Weights of a small GPT-style language model, trained from scratch on English Wikipedia: 3 heads of 128 (1 for keys and values), no biases in attention or MLP.
Each number is 200 + 40 x the weight over its row's rms, rounded and kept within 0 to 999. Layers, rows and columns count from 0. The size before them is the row's rms in percent of the matrix's.

# up: layer 10 MLP up, 1536x384, rms 0.0668, rows 968-1020, columns 128-191
# down: layer 10 MLP down (transposed), 1536x384, rms 0.0616, rows 968-1019, columns 128-191
up968,111,174,295,256,183,208,225,208,201,177,208,213,278,118,225,212,214,188,110,299,234,223,210,210,213,140,201,184,213,176,176,205,223,236,181,236,198,248,199,184,136,173,211,188,210,249,216,141,271,246,243,206,117,118,105,187,211,244,225,192,216,182,176,174,218
down968,108,96,217,182,154,221,218,208,182,186,230,226,221,268,170,268,307,207,222,184,239,163,233,202,151,255,149,205,227,242,219,204,199,182,147,286,224,161,150,235,186,207,173,197,242,238,222,139,279,136,170,236,236,240,209,217,260,236,180,250,208,210,196,213,174
up969,099,228,170,259,176,166,235,200,168,182,171,166,233,237,136,203,204,207,71,214,281,203,293,239,229,203,182,200,250,248,152,202,236,152,214,219,249,167,251,174,160,199,217,212,198,183,224,173,131,244,145,222,183,281,206,208,180,196,234,188,232,238,213,224,219
down969,103,211,284,199,247,234,227,164,205,233,242,179,239,290,189,210,159,179,264,122,208,125,144,221,176,217,103,208,234,225,235,241,181,162,255,239,163,256,188,189,288,175,226,228,154,189,203,256,201,227,233,213,186,202,100,293,238,143,256,218,231,228,157,186,215
up970,105,163,190,177,180,187,186,164,261,205,126,158,238,157,168,223,206,201,143,163,136,208,177,125,151,202,241,122,171,202,226,210,207,172,189,193,195,205,270,179,188,161,247,171,228,166,172,246,204,195,276,167,196,172,200,155,142,225,170,192,149,228,160,178,225
down970,108,278,275,211,188,187,160,118,178,210,229,141,211,239,238,184,210,192,235,248,172,210,226,288,225,224,267,235,233,290,198,131,213,181,235,149,154,175,254,190,207,166,239,122,156,201,173,170,165,194,296,167,195,163,148,173,177,231,176,155,163,218,220,161,250
up971,103,154,158,165,157,179,246,224,219,156,235,191,161,196,225,240,166,213,143,237,199,198,233,215,81,173,189,163,268,225,255,276,273,178,145,263,208,287,163,152,190,234,224,255,201,204,231,130,206,196,144,193,178,175,172,131,211,302,166,207,239,208,123,153,215
down971,104,265,70,227,179,219,175,212,211,216,171,259,161,138,209,223,143,179,123,159,154,250,208,144,176,229,156,214,251,181,165,163,223,193,224,184,186,215,225,228,180,157,169,223,163,187,236,160,238,148,183,263,199,168,191,139,218,254,251,199,213,204,116,85,163
up972,106,143,148,218,178,201,187,255,260,207,241,222,243,188,254,209,201,217,147,229,201,203,107,109,161,238,275,158,225,168,235,231,302,234,149,268,255,205,184,180,231,208,246,262,186,142,163,160,224,230,160,193,223,170,185,144,171,212,148,148,201,185,203,181,300
down972,106,170,176,166,219,295,205,135,154,253,176,202,196,228,184,162,168,209,228,157,113,141,236,232,227,137,174,126,221,197,247,155,187,212,228,228,184,244,215,157,141,230,203,135,143,265,248,222,250,243,270,217,225,196,192,257,132,212,145,241,217,182,148,224,232
up973,100,187,244,171,263,196,259,266,207,231,215,237,191,160,199,205,187,237,191,160,228,150,251,135,212,179,196,199,201,226,264,224,258,190,131,269,209,209,239,201,231,198,206,187,161,226,248,242,145,184,221,268,131,226,158,120,184,216,217,203,189,212,186,196,287
down973,104,177,127,147,149,126,129,242,200,250,218,138,238,206,189,263,160,214,145,213,259,280,173,234,161,180,246,196,201,177,247,263,235,174,191,195,301,204,264,172,119,180,172,227,224,182,190,183,178,266,201,212,255,114,177,212,221,236,198,204,241,205,290,231,242
up974,107,188,193,157,181,185,306,232,234,253,153,196,154,196,146,153,140,199,198,191,195,252,186,147,120,213,211,74,212,190,246,175,209,202,280,160,165,176,253,305,249,181,177,189,191,203,210,163,154,227,166,275,189,205,122,165,229,188,238,240,259,219,188,181,160
down974,102,203,190,173,221,191,173,222,196,182,175,213,191,172,195,199,159,176,185,138,144,172,208,222,249,146,234,182,177,155,173,190,290,222,178,176,216,192,216,200,195,164,207,241,283,185,218,229,156,152,174,165,173,225,228,217,152,256,226,214,193,250,238,175,190
up975,103,181,196,274,144,139,238,217,313,150,212,242,203,178,203,155,198,152,141,227,214,189,161,201,233,185,218,159,249,321,209,225,206,164,148,198,205,228,209,218,218,177,187,214,184,228,190,117,202,146,201,232,84,89,251,200,209,227,252,278,234,216,147,237,241
down975,101,209,177,155,176,220,179,132,221,105,226,214,241,268,137,158,218,226,237,159,163,185,270,212,176,157,191,236,138,159,189,119,240,189,218,179,167,65,209,235,142,197,130,173,222,180,198,239,140,130,192,129,217,201,160,278,235,165,268,165,272,181,213,274,164
up976,104,194,267,242,127,202,179,231,225,182,173,185,245,84,230,297,171,240,221,302,185,132,207,192,201,237,204,259,240,261,297,203,189,196,161,186,192,263,235,199,165,208,259,217,206,165,210,198,165,273,203,242,182,248,184,220,186,192,157,240,181,240,158,206,213
down976,114,223,196,229,152,184,246,244,221,172,142,149,237,133,220,219,227,239,126,225,214,147,210,123,140,179,175,207,183,121,203,270,154,272,188,215,196,208,279,215,257,246,199,227,205,172,260,269,202,259,178,199,232,156,190,217,159,261,198,219,222,168,221,226,241
up977,096,152,180,241,153,177,213,129,310,148,206,191,224,227,209,247,233,267,158,174,210,172,212,148,185,241,201,181,259,149,270,307,196,141,222,221,181,199,259,199,170,244,197,234,249,166,208,186,172,287,216,235,188,250,184,190,152,225,213,235,179,156,171,221,216
down977,098,265,156,204,259,186,204,172,162,256,217,175,168,208,194,203,200,170,187,231,197,214,171,204,187,185,210,144,153,163,263,214,181,279,286,239,109,175,207,183,144,174,187,227,154,215,249,151,185,146,170,171,196,222,284,205,154,190,257,207,215,207,207,130,121
up978,097,292,272,214,257,204,194,230,220,175,213,189,179,159,212,193,178,207,191,209,184,248,227,202,212,192,228,202,177,245,168,241,278,213,183,222,258,179,177,259,259,181,199,173,92,147,241,207,187,165,199,220,133,212,186,190,152,168,160,224,195,143,189,143,259
down978,090,197,278,244,99,229,129,244,177,188,176,244,211,198,217,187,173,172,196,226,287,234,189,207,153,121,207,199,222,201,241,240,245,171,187,150,203,240,168,210,196,193,177,144,213,210,119,137,215,221,293,241,225,114,248,155,232,200,219,165,182,247,94,182,189
up979,098,168,180,203,119,200,297,208,229,87,222,154,207,145,192,232,211,216,214,163,188,193,192,216,182,181,265,204,237,222,244,232,185,106,196,213,193,115,276,189,238,238,245,148,196,146,199,292,203,300,286,180,241,226,167,187,164,204,163,298,186,261,287,202,202
down979,111,160,219,239,146,173,201,197,275,222,253,241,200,189,215,186,190,212,231,153,274,234,196,186,173,172,183,255,127,142,196,183,206,162,141,131,219,185,236,176,217,240,221,190,215,167,205,267,232,211,272,150,202,168,153,162,228,127,236,173,183,274,211,211,184
up980,105,175,227,222,190,109,307,206,158,202,154,160,177,213,177,230,198,258,168,285,236,200,188,165,227,162,304,187,226,195,201,187,190,181,221,173,215,241,194,191,224,221,226,183,244,126,164,222,182,139,186,206,245,204,170,194,209,190,172,214,215,220,216,203,253
down980,120,174,180,206,210,209,230,203,186,216,228,166,273,233,118,221,153,164,127,160,246,196,270,160,168,244,253,212,252,228,176,99,267,216,276,214,233,159,225,192,292,209,206,171,178,152,219,236,212,196,218,206,217,148,154,197,174,156,207,176,172,175,188,296,215
up981,101,183,227,188,183,173,254,174,257,172,126,159,253,201,209,240,226,172,147,140,174,285,145,246,97,143,157,204,205,154,185,229,285,265,185,148,225,222,227,193,209,176,164,169,195,151,140,175,161,162,272,227,267,231,225,161,223,187,151,269,184,248,254,221,216
down981,093,214,219,201,136,271,212,165,260,212,244,251,137,191,244,226,154,215,217,251,140,156,249,146,232,174,115,273,167,175,168,145,240,132,254,109,174,225,164,156,184,191,214,173,166,214,260,243,209,147,151,200,265,184,144,245,168,201,176,211,184,206,135,188,151
up982,101,216,218,184,147,220,194,181,153,110,153,192,238,142,224,215,196,261,145,226,188,190,198,170,196,161,226,199,185,278,199,246,200,196,200,240,216,181,217,172,238,195,261,219,246,221,174,161,174,240,180,195,267,132,175,166,167,181,175,170,231,143,261,233,182
down982,101,249,205,273,222,171,223,179,194,240,200,194,95,196,146,213,251,194,205,195,171,127,200,199,231,203,228,252,192,204,240,222,207,161,162,218,204,190,249,214,168,203,240,287,190,249,132,241,202,237,217,211,147,217,214,258,188,148,170,254,207,209,185,254,179
up983,098,221,236,267,241,244,260,158,206,207,160,131,193,150,142,200,183,202,225,165,156,255,211,176,187,194,181,137,170,213,251,206,163,177,215,105,249,216,176,264,221,183,195,119,228,127,142,250,224,185,196,247,192,125,158,194,115,200,223,263,233,187,232,228,212
down983,098,163,146,205,177,171,149,171,206,217,218,245,260,161,186,170,238,239,187,204,188,103,133,259,282,230,163,267,157,197,141,271,265,179,219,238,187,187,219,177,207,206,246,213,154,216,237,220,286,176,218,164,207,238,210,153,217,177,253,254,239,263,267,181,261
up984,109,192,192,158,209,94,229,248,240,176,181,151,213,213,162,201,164,215,271,156,174,220,204,142,157,208,148,177,240,200,265,205,172,220,201,196,181,231,228,176,159,229,203,147,174,110,189,183,271,134,227,209,241,175,198,200,206,199,267,261,163,221,183,186,216
down984,111,199,167,236,200,227,266,122,170,195,174,212,266,246,189,182,131,226,241,159,143,184,278,219,257,190,253,297,218,199,199,148,192,261,179,149,239,223,173,186,252,233,201,114,202,203,127,155,253,100,154,89,173,155,166,284,233,224,236,190,200,223,223,161,201
up985,096,197,188,230,172,247,143,127,251,152,173,229,222,243,248,202,149,253,217,233,198,231,228,196,179,152,263,147,189,235,230,247,183,151,211,186,181,226,211,239,239,203,190,253,258,206,199,241,180,128,109,220,243,194,147,179,182,236,171,172,204,172,316,170,181
down985,094,281,171,222,193,160,239,262,135,295,159,170,241,181,215,241,173,231,238,244,220,275,244,161,171,214,252,214,163,218,145,154,236,123,185,192,192,135,180,239,187,161,207,213,237,199,221,163,338,227,243,172,182,213,241,117,215,103,213,198,215,165,219,177,172
up986,110,183,138,224,186,174,250,159,219,179,232,223,183,184,216,177,193,205,208,199,150,174,148,194,223,167,147,175,237,194,187,244,266,220,228,236,195,238,147,172,172,182,213,160,176,223,144,134,216,192,245,171,172,239,152,132,164,222,241,250,190,279,226,165,190
down986,110,166,297,186,240,231,190,226,202,279,241,163,178,156,220,149,247,222,108,227,254,231,234,186,243,177,149,188,239,201,232,178,284,304,165,165,222,213,212,174,182,174,209,250,172,175,210,217,194,294,207,151,255,245,191,147,199,247,161,161,192,197,202,262,253
up987,101,207,177,177,185,191,177,228,212,164,190,239,190,165,150,183,187,240,181,266,188,188,203,227,191,170,264,174,249,182,247,200,171,199,206,213,221,254,239,220,254,187,209,184,164,197,213,213,159,279,160,205,173,175,185,223,200,186,198,267,216,155,239,227,201
down987,101,209,132,184,172,198,306,249,217,222,276,167,249,163,188,256,202,230,154,162,192,245,236,174,212,117,229,257,157,207,173,125,252,272,206,160,170,175,174,197,167,314,193,143,193,100,232,176,187,154,211,122,236,207,224,233,190,255,229,205,177,157,201,229,217
up988,102,219,206,182,159,182,145,220,282,180,156,247,207,273,182,269,195,232,143,266,223,159,255,163,169,224,198,196,210,191,245,197,300,190,147,169,206,255,213,138,199,133,203,238,166,182,223,171,189,256,207,147,191,139,144,159,136,250,181,166,185,190,190,178,208
down988,104,229,269,223,184,173,219,125,196,164,188,218,207,240,190,180,146,213,199,206,170,128,163,237,201,201,194,188,204,173,201,110,158,214,214,208,316,238,226,232,161,205,145,205,141,234,170,143,223,181,220,138,106,197,94,206,147,150,166,156,253,227,172,176,221
up989,108,204,215,247,212,207,244,143,262,175,228,194,242,207,261,220,234,245,204,208,267,189,132,194,162,111,268,216,223,225,224,223,218,184,235,207,171,219,163,180,185,187,187,162,139,172,264,225,132,233,217,141,266,238,181,190,194,241,175,216,156,305,183,261,281
down989,107,158,229,241,280,174,171,195,180,172,208,222,212,177,210,210,206,154,178,183,205,214,223,156,162,192,220,183,241,204,222,192,233,240,241,205,235,185,165,228,192,176,189,153,168,264,227,162,160,171,257,141,199,207,178,168,167,180,162,185,204,264,153,208,221
up990,098,199,258,199,173,156,157,196,252,47,195,205,205,141,195,224,178,226,178,219,208,185,217,173,137,146,176,214,264,194,207,232,185,177,214,152,137,256,171,203,231,231,217,243,217,268,203,132,155,236,278,206,158,175,223,229,229,146,239,207,196,263,208,172,233
down990,097,249,221,197,170,252,174,195,224,197,222,155,263,165,148,184,218,183,175,296,203,184,232,224,235,208,172,270,176,212,138,218,171,163,253,158,224,182,181,201,153,242,235,169,162,148,183,210,153,237,162,179,148,208,157,263,225,170,203,173,221,172,115,188,149
up991,095,243,184,152,215,254,193,177,174,190,218,235,251,217,238,233,239,233,89,185,215,216,256,143,234,151,237,206,188,179,205,199,244,141,180,230,181,257,170,128,148,224,180,249,243,127,152,222,224,215,120,162,178,192,175,179,204,282,149,207,255,186,248,154,194
down991,096,131,183,212,206,170,217,193,188,219,178,165,216,190,190,179,135,153,247,217,208,222,200,225,208,264,184,220,218,208,210,275,193,261,228,163,196,174,276,258,235,177,233,262,152,286,241,192,237,172,243,189,194,268,212,227,158,145,202,179,165,183,218,227,248
up992,094,126,181,202,126,172,237,177,200,220,239,239,144,167,192,201,241,211,197,224,244,129,170,265,222,158,208,207,151,279,241,238,248,188,242,212,178,240,299,228,200,240,239,176,167,256,127,173,184,178,144,167,158,186,113,163,184,214,263,255,179,192,192,183,184
down992,095,192,216,226,229,211,196,213,230,189,113,189,185,211,179,229,216,238,132,209,285,189,225,133,115,191,192,219,238,208,131,169,190,222,155,208,213,215,154,153,265,195,170,168,240,117,170,199,246,214,194,222,226,254,249,172,203,154,135,148,237,216,261,209,236
up993,103,131,147,210,240,190,99,247,193,167,239,204,190,182,209,243,162,224,226,240,236,229,189,248,175,256,158,175,228,186,207,182,205,130,188,145,204,174,185,200,235,125,222,256,198,183,230,207,205,261,237,205,150,181,193,229,119,192,178,253,283,271,187,255,233
down993,103,228,254,187,187,166,190,180,160,116,181,177,197,206,174,192,203,206,216,205,150,208,205,174,175,247,236,182,229,186,183,169,249,206,184,187,213,204,177,208,258,200,186,116,213,216,211,206,278,162,157,264,169,166,159,257,170,196,205,119,193,197,226,182,146
up994,105,169,328,204,212,188,152,191,191,219,198,159,175,230,223,221,194,211,211,207,195,277,166,207,202,249,220,119,169,188,179,205,210,195,246,190,235,234,197,233,173,185,201,281,130,168,188,253,214,183,197,199,251,192,142,171,160,225,145,211,150,196,224,194,172
down994,109,184,216,150,254,236,200,159,248,224,216,119,237,215,170,182,257,194,234,264,281,269,169,193,161,238,307,163,239,175,186,166,191,221,261,213,203,240,190,177,263,144,216,165,202,198,200,238,177,182,182,187,163,110,165,281,163,202,228,213,213,203,203,212,150
up995,096,213,183,275,174,156,238,233,219,162,171,197,97,216,127,178,227,213,218,269,202,205,228,165,275,136,256,149,222,178,213,266,172,201,203,227,179,238,249,163,242,200,180,150,190,135,91,253,248,126,222,274,203,148,209,177,166,237,207,247,139,160,270,245,183
down995,099,187,116,154,351,230,145,240,137,153,171,242,209,174,140,237,183,223,147,242,207,256,250,160,201,217,224,214,136,179,234,249,262,233,178,192,243,127,217,182,165,306,127,154,106,214,207,263,221,201,160,227,204,169,187,158,183,159,210,226,156,191,208,225,131
up996,102,89,205,189,161,199,225,246,175,180,181,230,157,221,178,182,192,273,225,237,192,268,152,243,239,191,173,143,236,183,186,251,206,175,192,237,150,193,173,247,186,114,196,179,169,141,246,241,240,208,175,204,166,190,135,188,122,259,188,234,135,185,183,201,173
down996,103,173,174,183,281,233,196,215,214,239,221,141,218,247,232,214,199,159,233,159,138,194,167,178,190,162,283,212,280,200,209,172,157,148,205,204,120,212,246,185,143,232,203,170,210,234,251,150,214,158,162,165,213,226,210,245,219,233,247,192,215,239,238,187,240
up997,096,205,218,215,169,246,218,233,262,189,136,137,266,148,229,193,196,227,211,311,219,193,210,177,235,217,318,109,118,153,160,218,214,181,152,155,141,276,187,200,210,197,241,231,150,197,218,245,258,137,139,264,186,187,157,160,141,257,138,195,254,218,224,203,228
down997,098,227,225,214,241,218,168,284,138,329,182,180,186,173,183,190,175,137,244,184,211,147,197,187,152,194,217,190,168,220,111,146,192,232,227,195,192,189,218,177,202,257,184,256,167,184,202,169,218,186,236,188,191,288,162,186,251,258,277,180,220,233,185,247,145
up998,103,175,219,243,120,180,226,210,235,157,217,164,243,161,143,200,160,204,207,208,166,255,136,185,236,218,260,162,251,188,211,184,223,211,199,146,287,146,311,229,250,217,190,180,226,144,163,93,159,164,188,237,221,168,228,229,164,245,93,178,176,223,175,215,262
down998,100,278,222,125,175,243,195,245,229,181,183,178,244,186,295,220,163,206,190,151,180,196,121,101,163,164,147,211,211,177,171,233,155,118,160,239,217,250,184,202,118,149,270,244,184,181,227,224,173,201,217,227,174,199,174,179,277,267,300,219,228,253,164,170,222
up999,102,189,180,259,226,219,191,161,262,186,177,174,212,237,212,184,210,251,225,192,255,186,221,203,177,130,220,231,176,216,207,205,217,238,191,174,185,166,154,168,151,172,185,227,170,241,170,168,205,114,144,237,191,292,169,127,138,242,158,196,179,248,193,255,237
down999,106,233,201,178,237,209,151,126,191,211,267,233,145,217,209,237,176,162,183,170,142,262,149,216,242,136,206,143,226,237,183,213,130,188,155,198,212,184,211,219,189,162,183,205,213,180,190,151,171,220,181,186,252,190,280,179,210,203,197,147,174,172,228,249,249
up1000,097,161,239,241,268,243,198,154,175,239,169,164,149,265,182,190,153,212,151,204,177,214,200,225,223,232,150,144,143,226,160,140,175,168,193,210,142,246,219,209,225,151,191,264,182,209,90,283,197,225,175,258,193,75,228,189,194,287,188,214,173,276,310,233,181
down1000,096,197,146,170,179,222,230,181,211,198,190,218,121,259,196,268,184,203,234,155,220,207,195,247,182,214,213,182,249,224,220,175,251,178,196,271,221,199,153,232,134,191,173,190,211,186,83,156,239,149,211,205,150,188,228,201,185,203,190,249,197,224,152,205,182
up1001,098,142,213,198,153,195,222,217,275,205,165,175,236,254,203,226,208,185,186,256,212,223,180,277,179,157,229,170,270,247,207,215,176,181,229,195,180,200,218,209,236,239,222,265,196,174,156,243,227,208,153,230,231,187,256,184,239,205,177,304,218,137,192,224,258
down1001,097,249,128,184,149,213,179,191,181,251,224,142,187,182,220,208,184,166,248,275,190,176,262,205,190,198,207,343,233,175,239,148,190,192,159,209,195,212,107,162,168,230,139,176,131,131,190,196,196,191,173,181,148,180,195,244,164,267,205,192,173,217,217,197,247
up1002,094,251,177,207,177,195,193,219,377,193,154,116,232,254,204,147,240,187,240,131,221,182,201,220,230,188,212,200,224,233,338,181,206,194,200,109,201,192,231,212,238,184,148,169,284,263,187,188,199,194,229,269,182,129,160,186,174,240,235,260,184,177,283,198,218
down1002,091,212,213,203,249,142,135,216,79,191,202,200,217,155,264,271,139,184,245,230,226,187,228,232,248,157,196,234,243,191,219,224,229,215,212,251,224,185,181,197,220,240,167,214,157,187,236,197,190,274,165,164,222,219,234,203,208,215,230,191,197,198,197,195,172
up1003,101,235,169,197,170,126,193,158,240,148,174,188,229,269,162,172,167,274,203,192,218,160,172,213,95,147,248,154,228,165,222,240,209,163,166,186,87,213,213,186,234,176,278,284,140,136,235,243,119,272,149,175,296,228,170,203,202,263,211,177,216,201,164,161,227
down1003,101,248,235,211,218,147,187,193,115,201,225,219,175,232,218,199,182,243,250,179,177,281,205,180,261,281,153,184,192,214,185,250,144,171,157,117,289,266,197,167,148,250,172,195,207,144,241,201,168,131,236,156,184,232,178,199,196,180,195,194,203,148,255,279,180
up1004,103,114,180,228,112,180,208,190,204,174,244,216,220,146,211,161,220,166,222,206,62,255,195,140,287,150,257,163,263,231,242,220,208,176,175,242,208,262,197,125,184,164,204,202,181,232,158,226,82,147,171,231,159,133,159,260,217,228,226,196,224,240,229,185,173
down1004,106,186,178,215,149,227,162,238,213,224,201,219,270,223,210,172,218,255,278,217,258,268,156,191,263,170,137,226,218,158,210,200,273,157,231,148,193,200,255,157,118,189,98,167,138,188,191,167,206,213,207,208,233,188,213,213,213,239,137,182,120,202,248,207,191
up1005,101,205,304,214,202,235,221,163,185,153,147,200,146,172,171,227,190,308,257,181,200,232,177,213,217,222,235,114,224,255,200,176,148,216,258,145,173,177,150,341,298,236,215,157,162,203,187,193,157,223,209,166,150,235,142,200,208,198,183,242,253,186,209,261,200
down1005,106,167,226,147,153,123,165,196,205,229,245,246,197,222,209,189,217,132,237,150,214,198,207,219,142,242,213,177,210,177,209,234,281,156,194,272,246,189,246,190,268,217,152,192,196,101,197,238,244,228,201,135,213,223,96,206,276,231,213,218,200,317,268,245,210
up1006,091,182,171,168,201,191,279,198,266,212,213,114,205,205,218,162,153,235,164,180,163,234,215,198,197,236,177,194,160,141,217,249,263,184,275,220,201,165,195,214,191,146,189,252,182,205,186,180,183,240,240,224,179,255,199,191,172,222,182,218,247,177,229,186,236
down1006,085,187,182,208,193,246,214,257,238,213,221,314,221,137,86,227,208,150,208,203,247,201,235,214,220,178,225,176,304,231,241,220,132,267,102,207,224,152,169,207,204,178,167,221,188,205,271,159,218,188,208,203,186,135,171,218,227,266,202,286,158,237,167,205,161
up1007,101,179,223,146,194,281,179,132,218,225,193,158,166,304,170,251,195,224,167,159,203,195,258,194,168,193,178,188,266,184,180,182,215,112,187,77,191,173,293,189,284,171,197,205,164,267,179,224,180,134,205,237,161,183,181,197,224,222,251,200,240,177,145,224,272
down1007,097,211,137,234,165,71,131,234,161,159,221,216,138,144,223,198,158,254,129,175,240,271,220,157,199,240,161,150,193,168,217,264,114,172,82,229,142,193,154,228,185,247,239,237,208,177,218,189,192,210,288,232,239,147,150,154,161,205,182,193,220,159,197,183,180
up1008,099,158,241,233,167,236,259,181,218,206,167,123,198,219,209,199,164,197,221,174,213,204,196,210,213,159,175,152,223,275,252,245,219,161,192,171,245,180,137,238,198,253,222,162,202,216,173,138,192,198,204,278,177,142,238,221,170,191,213,243,262,172,211,242,263
down1008,105,269,228,134,243,194,233,173,152,248,200,173,151,245,227,165,242,230,196,205,202,225,170,260,138,223,171,210,224,184,204,122,193,238,168,222,151,234,238,221,188,185,256,239,226,196,196,259,234,225,133,210,184,166,192,144,202,251,197,199,243,232,148,238,178
up1009,097,235,195,218,151,220,302,238,227,201,218,240,190,251,240,214,197,230,131,216,136,267,159,226,174,189,240,166,283,286,249,246,194,236,179,145,239,208,245,140,266,183,189,262,206,221,148,239,149,204,162,156,162,213,177,179,191,193,189,245,225,260,128,191,210
down1009,095,213,202,157,157,188,160,194,154,220,223,198,156,179,257,210,220,220,218,242,146,212,182,249,215,203,215,229,154,117,162,100,190,182,223,246,184,221,193,218,246,210,172,149,224,123,224,212,176,104,224,159,207,211,205,169,171,203,222,187,276,137,216,164,186
up1010,093,241,171,192,138,203,230,191,220,238,217,238,149,159,131,210,89,279,119,144,185,210,213,226,195,211,173,197,230,250,175,222,238,190,220,195,222,225,248,180,242,150,267,121,150,235,191,144,169,135,237,201,208,228,159,223,210,173,159,168,234,248,227,162,185
down1010,094,233,280,184,157,247,142,174,205,188,224,121,167,184,198,209,288,174,185,268,146,196,188,175,199,160,237,154,247,182,187,276,136,176,187,191,204,163,188,121,278,231,192,222,176,115,180,239,165,260,160,251,172,154,179,213,219,228,154,177,224,179,227,185,263
up1011,100,192,239,214,163,228,217,174,209,161,125,130,143,161,239,140,151,258,166,134,296,208,178,202,137,136,210,161,212,184,243,287,183,192,187,204,281,248,199,180,192,209,223,138,126,197,183,186,245,235,220,163,165,228,199,123,178,200,214,219,288,264,197,191,264
down1011,093,160,128,188,270,210,168,291,264,237,242,176,224,232,205,134,145,167,162,242,176,197,266,194,231,190,223,180,231,237,177,248,190,209,102,290,153,160,221,172,207,198,184,157,185,204,250,172,179,226,201,178,183,187,163,142,215,193,177,159,174,171,156,130,189
up1012,094,136,267,275,189,272,201,218,197,200,217,178,217,153,218,194,191,188,185,185,176,217,206,206,214,181,243,136,253,235,168,160,187,164,219,201,205,208,232,149,217,191,248,246,164,202,161,182,184,142,190,270,216,175,256,150,182,255,183,229,278,251,270,193,235
down1012,097,128,94,259,192,134,132,260,195,204,296,253,248,205,248,216,218,289,173,158,225,211,244,150,104,244,228,236,106,225,220,215,207,161,180,174,226,180,121,186,138,252,266,203,248,250,176,206,192,190,193,182,210,229,235,267,239,209,254,221,165,157,194,221,182
up1013,105,139,216,275,172,185,204,178,234,179,181,129,182,177,209,211,241,181,141,267,209,245,197,179,144,97,184,162,235,248,226,252,168,127,99,181,194,213,197,267,267,203,217,237,212,224,174,200,213,202,194,228,163,187,149,168,163,252,238,263,232,160,252,162,210
down1013,106,194,197,229,153,204,195,205,198,148,157,159,193,136,321,211,195,233,174,186,283,206,171,235,180,231,256,267,187,133,171,134,227,212,168,190,174,204,232,189,173,220,205,213,190,206,209,205,252,178,175,192,247,201,153,176,198,284,247,220,104,136,190,181,224
up1014,107,185,187,151,196,233,248,252,189,177,172,146,174,191,243,246,207,229,216,257,162,234,168,185,229,229,286,167,203,259,290,214,255,184,217,185,228,190,239,274,175,194,248,178,182,93,153,123,171,159,247,262,186,235,185,193,200,195,172,189,210,192,245,222,251
down1014,106,142,281,121,175,225,143,175,160,204,247,260,185,316,261,180,106,289,213,204,189,177,278,230,207,268,134,231,182,202,266,263,152,209,215,142,231,277,178,212,174,182,234,209,174,237,170,200,187,149,217,257,188,215,122,277,220,197,156,200,185,204,177,182,228
up1015,104,296,290,164,204,206,196,158,252,149,177,134,246,154,116,263,136,220,221,287,187,160,221,129,211,150,189,180,178,216,200,245,210,201,193,218,154,228,217,213,202,253,180,210,154,199,176,184,165,221,229,273,168,112,221,225,242,190,192,307,189,196,225,209,235
down1015,111,265,125,215,209,247,151,129,185,177,245,167,235,165,135,167,190,269,274,221,186,161,176,182,208,232,235,225,191,221,244,190,197,183,252,211,157,179,208,261,198,231,182,187,195,251,196,170,252,291,156,203,199,227,182,207,284,223,263,251,162,132,241,194,176
up1016,090,237,255,186,194,202,203,170,232,166,232,229,212,225,157,239,245,218,217,172,187,205,197,238,186,196,201,232,252,212,186,218,189,165,207,260,173,198,212,265,186,224,144,232,106,200,200,253,150,159,164,256,196,172,189,254,190,223,195,218,201,171,180,220,241
down1016,086,176,199,187,207,134,163,268,144,225,142,176,192,162,187,222,165,181,269,207,222,206,218,196,167,196,207,224,114,261,179,185,186,216,170,171,198,291,194,165,186,194,244,253,96,203,197,215,255,227,206,190,178,212,256,267,181,138,198,173,181,183,220,202,229
up1017,098,175,166,229,118,124,219,144,233,158,185,228,202,137,176,223,218,220,160,158,183,229,242,225,183,262,241,201,228,270,237,266,178,230,194,195,210,256,246,218,208,198,205,214,148,156,255,159,148,242,241,301,225,133,153,221,166,215,174,237,230,212,216,191,187
down1017,098,211,222,167,221,125,238,194,177,311,208,219,120,228,138,184,176,206,190,153,215,179,129,223,168,115,280,262,217,131,224,225,196,156,258,151,243,191,240,196,209,204,179,205,213,233,193,201,151,174,217,152,198,147,253,236,242,117,166,224,240,245,107,258,235
up1018,106,137,168,218,173,278,208,192,265,165,171,168,267,254,175,204,154,224,160,218,218,209,173,154,163,250,262,210,220,282,195,167,248,221,114,202,212,195,236,162,239,141,200,199,146,173,137,179,170,191,234,297,232,159,190,181,156,256,208,183,216,177,247,251,206
down1018,101,198,174,109,235,201,182,152,288,161,251,158,214,147,205,174,253,121,224,212,122,158,213,208,209,224,162,260,181,227,200,211,209,225,180,204,158,244,192,205,212,234,182,150,154,188,191,229,200,255,160,148,212,118,88,206,288,79,267,150,222,240,204,144,194
up1019,104,209,207,169,77,177,228,106,209,184,177,131,145,187,179,213,257,214,183,143,205,242,183,176,228,159,287,155,157,214,216,183,170,210,200,141,200,263,225,161,263,216,143,139,282,184,216,183,211,266,176,301,172,137,125,229,119,234,223,155,183,164,212,219,267
down1019,097,186,189,152,185,211,174,189,234,134,149,246,209,219,274,158,194,199,186,175,252,243,193,233,212,204,111,245,261,201,271,196,143,157,233,230,213,264,223,219,168,235,171,211,190,233,142,206,219,206,161,199,155,213,178,229,217,179,189,238,212,250,128,251,142
up1020,104,190,222,232,187,160,190,177,186,219,168,210,286,237,155,167,214,164,228,138,207,207,147,180,131,205,218,174,235,241,203,205,204,142,237,164,208,172,155,182,220,162,195,219,174,136,240,233,153,187,166,160,159,207,203,129,188,185,183,236,288,208,114,216,246